Weights of a small transformer language model: width 320.
Each number is 128 + 32 x the weight over its row's rms, rounded and kept within 0 to 255. Layers, rows and columns count from 0. Numbers have three digits each. The size before them is the row's rms in percent of the matrix's.

# layer 3 attention output (transposed), 320x320, rms 0.0322, rows 62-63,125-127,189-191,253-255,317-319, columns 192-223
108:106064120119126204116091116113087120104168108102143097083123146152178149118086177178159131119148
101:125082111152172164106152097117085082170169133132098110148100147081126106092168160127152114150196
097:108165181180144131134152070143116160139089109081131117132116087136139087111079080158127136130177
100:134093107126122118165129136104065141119200136120100159083123107092165115144055148118194184127075
098:149114077188175176129104151100105066113124201100155132121125126153087178127127122160112080134134
107:157147111091054151108145123122113158160132094139103121173129160110057155090170128123131128113128
102:120160132162087094095067107068141144141029112093075135119166108131123124084131085110128111153150
101:136144190141129045078105150122080126113130113117150073121111138153203146119090068133108150079115
089:093121156133198144125110092126152178103141129094133144116150115157155139174055096085132127156080
098:227127075149169178164152141148111124126172147167122100032086133087181126138134177122097164113095
100:111147099092166172109072090171121119165083142157148134115125142103150091090144126132144107117065
107:100130157125113065164138115157124179148102140151070113125090122115107113148066105123162188110134
098:151131169083137110122160091155095149125175118135165107138094124152136153088090080176161149163098
094:179116107088162187153130118145081104141132130167119185125116119095155122094160152134159131166137
# layer 3 attention value, 64x320, rms 0.0261, rows 62-63, columns 192-223
102:166132127118095115176174132151064110155143143165166102136105150176112170125146116096137191114092
096:139168091141128212216132116138136137136092157117100109133108127107080110118152183138104170199159
# layer 3 MLP gate, 640x320, rms 0.0363, rows 0-58, columns 192-223
100:110139167118106080073101125108144146108197104097152154110172151161131154089148102202132225105099
105:103133160078093136200099118123147128138144147134111127148081128121153130142138110141149117126160
096:149150131143128151183073120113154122114124171058141089180156112128146114154077094162124073125157
090:111177134170105186167152166105069103131122129124160120198152088158134110094154104112120187131110
092:178120115133165139136103109130125135093115181111106089172137102107092092104166167173132114120104
103:147102127132166120109120105148144144185177139181122122158076088119072171096103123167123122122089
095:131144130124106129119154134088116184116185136140089098121134146099130153137091087136175180099119
105:095141085123178123131145083140094132164132158133152053119145089178183154191127137079103118188088
109:165145085199138155181083120133158125104128087120097127137121107080145192095130098218130078162184
103:110085086089112137151129139171168130085097122130109133080079133187162151085119095188140131127101
097:121124108093152130121192149137137124178162143094053166172084081159099137126155170098079161150102
109:137115123134146081092186067112127109180158105098127128147074121104159152164147118127129116185165
106:144167181156094134158103135103040101150108117112115047146125135136188086169073202112121150148191
100:101116138137120182151103113148103099110121107126139170137101183095148173209075087108160143158146
087:102108118104114096164147109173150121134122172110141111128160142146150165096134145170101122127117
091:112098148148167108118053138111157148158086117165161081099187071057086125116164132125100139150164
089:166118141091115167125172120154098196145123098108150148087126142099114100116100093151127106081075
091:159152114123114157165139143095111133105103120101161128087217117113134138096085099118109197071161
094:178135152125055111166120117114089146123078114112092164136149140117154117109156092112107163100150
105:154139044119155153135127106155080140110125105126165122109163132112055129120096131077162116126103
106:110085062173145103083153126121187106115045116097063157182132124093157115145161160199134165137132
097:087095160133108123157119133160143089082129072110170113128105097121106160149112179131090070133084
094:129098147142083185107136156187090145130180114125160089133142090161110138115112166199158071144115
099:116115196097078102146117185134119143107073153121111127091103108098126133074106117116179103040131
098:147121100077078141115131118121161142142174133167103158136119175138121127160120186101139141120106
100:146130121125132173124081160141122147112163134073145084111134128098077158161153112133166084141128
101:090166063108142185118107132107120100118132178119140113134165046136086067150184137165175131142099
105:170163131105161126147092123124126155147120128110138157130201112148104190102138085105167193112201
097:106111190096152060195106117096127130127161188132126097125139170131129079110150092117129138138079
096:133159101124136142107101120111132122111178118143127107168064112115153146065166128064134115180136
091:098105106145146102161175158190115120137150141089168030121131137089141138166122157094133142097062
096:109129098099157084168131204128102165136162083106112139122143170081084079111131099102165122145141
082:093089121126151112124144097144096175142127100105106080138126149125068139158098123124083106103074
113:107110174165061166122150125157164160134081103091133106173182194161111184116097129163154096155118
096:160143165118158117115114115130125103086141174141141130131080108174105178073101069139159112102167
104:121124104085141102143132134136165098201114143148120117125158079119112107138081162125127176094073
098:144140121097148126118071118085136129165227127106124112130132171127146125093106144110115060098108
105:144054142145115145098089140146096100080104184086140096125106089123105166143147144185167120140125
107:115105165080121093107167202093131159053081101145103159080130150145122214123164071129096135136120
102:178116143098155156106119117127117156123107119059118105097107164127092187134129109121153138114162
098:088137115139154064186126122117150092133173116117154152106085141130163122129122155115110139107118
092:143094117113177175157146141095145137168115123147164111099117067141120102130141148099102131047111
094:138140125086184106165106049190137127180143076109149051124155136082158041124110156119112141106100
101:150092111087149121086122151146154156063219086141129187097167158150121129120073138127116141160104
100:179196055172115139143153135089084119106104103142053152140137101093066135149110095115156112124143
099:134172084107184225132069119085109164181065124107163124079134092096122086081076159165126099116164
098:163171119156125138118158168124143097107142124112080126135114071111108139149147151075150123094126
093:170195149182117151120130105104104108103138114159137121168170133106121116113136128189161144158112
096:171170074115160167105097147146135110198173181137145112175114134073091094137102183191136123138147
104:185090189134151124101155119172099154150131050082209138123149111157115086135090137088164089093143
099:089182169126134151148152105164127153135119208152134092131085163185133107124132068157127097164135
090:140181124102112069109148165133151156145185147169136142156136091130127149103124127119107142144153
098:134120159138116076079102146116131148142119125134123101121112134140165133112138093128121202178153
111:171144141076132108116158164129106125082112132182096136172158118104147132143094081112108112135073
094:090132132160085099135134112127110158097144118148147101176170079076096145129098119086129188124144
102:157127108076151113112133142110153145139158161107122123206137103049144112110156153091117117144124
103:118127176132133083114216131108185137140176065112175063159156154144097171107110097075054156132081
102:142153098140177121119059135087175162131122126152128104115118086120112139138140150106150111102084
093:126094078183148108132197135115112213188102056172085093122116141151090149099134072154123091104069
# layer 3 MLP up, 640x320, rms 0.0381, rows 0-58, columns 192-223
097:141144106141152160168144128157118064214129147178166135139124087117125091122135109092157097095129
095:114139086127154135088156120109197121086133111153130176132129105129112146110143128074089147115139
098:114137125131119094092152135126167125118142138112179052243153105136175156138140145129177066073119
109:153157195147131126180066192093139083163079148129139125145081115132132080090105083159126156111146
104:128145104150153165056116127166189079088123161134160114098164124121104089113099063113147084094101
098:088077109123139179152180145106160151090101117095155067082160119103157176145146086151138189159202
102:126109134089134118121119125133072122044130113151124137108163162142128124132110116122110046106134
091:095155127091196104108183117144077118151100162140182128148125104138110135168181157108119139115106
098:104115115168163081117136070176111106131155081083116113138185049149071118086174128151135177127119
099:080136190103106176094090140113096112147149126114134122106139141088128177132125161097101061161120
094:116139142089097153136085121111132180147135094141138075075145143111149110154038117177139106100139
104:127178083108130133146117142119165160136134163109126128075167179116148143122130189107106158102128
108:134086177189121141170136136073095108114090091087129092144112138126094101203114158139138133116180
095:088165163166130141101193143117198120125152104127089055118099104170066078120098167146135093118124
106:122132131114164110132156090099110142129124109145158179153091100137157117179154153115157167126148
100:107176155189195183102188105098102145120109182104169182158143038124097095135146162129131081152182
103:088164130110136154119139134169126148138169142171162170146094131179119081137120095094136154126123
100:133131079123125168103118133109044136160104110160109108138114156146161157098129184126176169122150
097:125125153176126106176108162156123106136139124145139142162114150131134123086085126089143110150177
091:173159193189140115157112140116160130091125122155090098167114117112180147127170058167127087168170
092:088077160054125110147107133135075089128172165104143104102142158103083121113102116107123160106136
096:115103107106109123173095119076155098102129113178137112168087143098107130139111200122077085164122
099:145136070104113088164084144054151124138089146140119163122149166164095105155119071094129129144123
082:157124134105105121151136148152157185155101102129093154026132121131090088072067126139171097039079
098:098071095161131098185083147103132133078151146110097163180153124127185156060180124095138177134206
099:178120081130146149169102158138126151119123145128137120173108127126090108123131120133170146111165
092:084118131137148080103133107160150110131096083085165108135127182096136117117172124119116149055122
107:110141105108143126174059137103126102131150107175141099139155150076108102125098025114189151128119
092:136200080142129145124150130114149180162102126119158133154138138142107167104105195083123137091145
094:118123132105095140150080111129101138158151110147149202074149106134098084119106176167092099107109
105:091120164154092138082060129162155161168098134109086088149162141145135128114161150112152152088140
103:177181149124125154150125162092107169128101148117094153167150162144170165188100073118120106102108
109:150115184176178136124180116093139132134125164078140154095087105148107157185120116130087110179113
115:105147118161088190099175122167112150136117157060179176102109172133158150082102142171135178111152
097:058152115153083101090151147137143137159080138091160164200112163176173115151137077122135114194108
109:137168128169116126107126157076151126156147107069137144168122127129118113196173147146119139158127
086:106092090053164164119129082146183165157126084087111133148104172151122105119092152117111159104140
098:062091080191181099094073127123144103094110150106090101122149087151135102127122162139064120155138
105:134077148077132157091156110032153150092102081121113130078104133142127173070110102129142104130094
101:095161186151116062126121065099171100126166129066116091071146160108108165144150115170147148136086
095:150160154162063094098070099133151134101121139155194130110101164111140201117141122137136182171114
100:080160173124182104126110131136168058176090132110114103098145154084132135158116112128126073094111
099:120146051118117109142113152094147138126103088147080064157140125156146131107180163157169096128134
091:132117149126140153078143115168147100105140132116162169129159181086173136109107139130150136139140
092:157123050162113132147136150087099168093089150133078106112079145117101088091071134090141106117111
093:101072135114155149090168151163145105159149111087131079179149121103123070125110159126121156114161
103:172188105099139119152152117106095095170139105072182108094141157167112107202107159187088132154131
100:149119126177088123120088170129141184103130118132144139113099078086152089161159155118123118104150
097:152148140143104034099152143132127119101080136040132142136127136147081181151077094102126177086172
096:092179107143170165108112138106197118159146203124136117130108093137138185091146138156121166103109
089:134092097069127128127103126123160095112068061121153157050189093097126154144161137138119118063104
092:085072071152078161129133080102137121124137131076076091093135128126118122101106111170135128153113
093:164122171112135131153139128196116102150104191110180117097143101179120088166163093104121153159121
111:117120104138130127119090146165101126142166105087129157111107113087110184215134142161116075139117
107:126144114212122169129155139141137105165110108113131060208166074070067106109101193093137156084105
100:121077080075156106064138082127061137113096160136113176094096148117102109074141110101115084145056
098:140115095116125147174157160100150105144092134123130135156118142174072108096145132125131090153070
087:089121185093124109136121097115123061165088136132089117119191175126111108114069123132102149181153
101:149128152110115186149139120150134101126131139153151119132105150131178155150163152131068157122194
# layer 3 MLP down (transposed), 640x320, rms 0.0372, rows 0-57, columns 192-223
100:112119158130125097087093100131178120123208105124153138100157144152127149089147110217136203097109
102:100139126101101097171105123119156122159119210107154099161143116122152084163157090167170137106126
096:116149132100163162139119100160096108117134118165125165024070135125081127144152094123116197142118
102:095117087116119141095197088179123146078160083104113111105163139140124183121169191101089075176114
099:122117120135087082210174147098108170169152089114071114144106093151171189160188179142097125146140
097:140118131113122114135117108139097118195118144185124139158047068130091173103112162139115092087055
100:104140138158125144125158141105227103210117155113098111141131100120145135154131126148158175143109
096:117127127111082110134144155121145128113123109129105178129128142104082074089133131160147157080149
102:103147151095140111151165154117143148192100165142142134125133143174120120173066141113157123123039
101:115111084063108152151163118181210099112120125106093154104126127186131116095129119179127138096147
101:123133162096183151114161154125136133164151173093029127171083125154135129090143151102098139150137
102:181052147157131090127155086130090137116124142112149127125053114131073167168105125112115097181146
100:181113137163153128129149116118145157104139088072089119117185165071093167101207099137176099110150
102:110100139114139153134134121139109079129124139147153205127143153117166191160077108107108138106158
101:141113101150104152144099185159127111137141153130088061104149150148091143064129102165082096123118
097:118114076105065090162098147123138114083120070157068076134128221130164143143097127135105155107089
097:147106118149078125117093129095130111129082135117131126128149092111134174104171155159098102163163
099:135125162103133112094141159145143139078131138045110129081157112121110078176118069128090107142093
096:119156137064074149089115082103149127148105099102091154104138083146114154162164136149119147104108
098:114081024132128123125128091168090150147101114124168118065157134115076122144095116083122125119129
097:134130078189161111106148157117116078119073104100097177164129098117188102121153163148118152141108
091:157145094149190128096145123144112169172147152113099151103186124135142100093094058152166161123146
094:122092167113096190081155138191109185117177138140146087128119096100142150112129164200134089126100
098:114146083128198163109146086104121138149177146111147146165143142133122116174161140124060152201116
099:161160127108070156079148119138132129165148132128146134101106130152087108183097135149149126160101
098:108162126102136081127206092103114128143098137171134151082105167102145118078124155146093113132143
093:102175083132181191140108120080123098054132150151119103134121065150090091121159095156171150140133
105:090111104167096062119176098122103120110113109142090185152158125137141107117095139174123090175078
092:116080185111150123190093099104109120114146172163067093109119125141167097112173079138166160180101
100:138179119129134150151069135102143117091182148120113161164081134119141158058143147057110122181147
103:116124101108141142188131096140126097069142114169174151064139133147144093149092110151124135137149
097:088072128114149139085126081160121175142169105133178115084132115130085049091180112167188124170155
103:124177110108103110133080139148104108139146101161147097125160163113136107078153165131163173097172
118:193137166121109181153140111158073133131147112115107108167166141144162115129123136132137132101150
094:127142109128163134169130124150159146120158083187085099103138092120094104124136198110118157097123
108:156085103137131046215118160131163124119135052138084156128181127114157128166156091102159120183148
095:098113063125164169116172094162142172090031122147130132147103092145115144179148114095124152122109
104:118196151106089150139185107130134137082190102169135139130136151104152058191124106114140130079152
101:133143153169143109109104054121102103104195183143132132178123147148103110145120161178118125146137
099:160135083123144179124128194179115155133079113161132160218111129167156118100101137099134114102136
099:162120124085115188086142149099052177083132153149067097137150091125117113164134113133089108156109
099:173098085136089144126159122091078210092160127123182139134121093184131122106142110122117201158151
095:165083186133163131116152081211118109133130117122175139098113107105124092149109101122113145112138
096:129155116151135123163106085081083112179087141104125080139112056116105114180177133151136145086090
099:147073168112127151145117128142197153130121147089194093131093129170159098117133142171096145167125
099:106147093107150214137088081072082152128078185112101116080132110115124129112110094132100137173151
098:135093157143111151145162131133080123117133174193063115135101091080133165064144121067165096105108
095:066157139089157141171151068106112099145175128098104092108126208165099164105137089175137121103114
094:085113150121133178158105123085165149139130111196132133120132123146202080097160130136153082136080
099:151091100112143097058187145170146150137109073105124130133165096173110081133104133081152075085170
095:095197179135132126153176129145087148126159189169121129139060176166140114154116077147139107186155
097:152171148111189093086132156144119123163117145220163133114120121103120168170122122077146093163144
091:146110125140085090088094168065158159129126099131117131133126160128159138124113133151130105160140
109:128146122135088073141161131115149118135104181131102151122105125112117157070106156113135160146134
102:125108081069143110163104114110108141097153137136107182041089177163145146147139080176109075159115
105:104137171171125149163139171150150127123152127147140107147103150174148205179123122172143128142188
100:116141114176081181172026098133112102069136154125076166087096146126137069160136148212218123062190
098:126152109123116111149089132063152121101100096185139100111127117142096166130103157070123100126115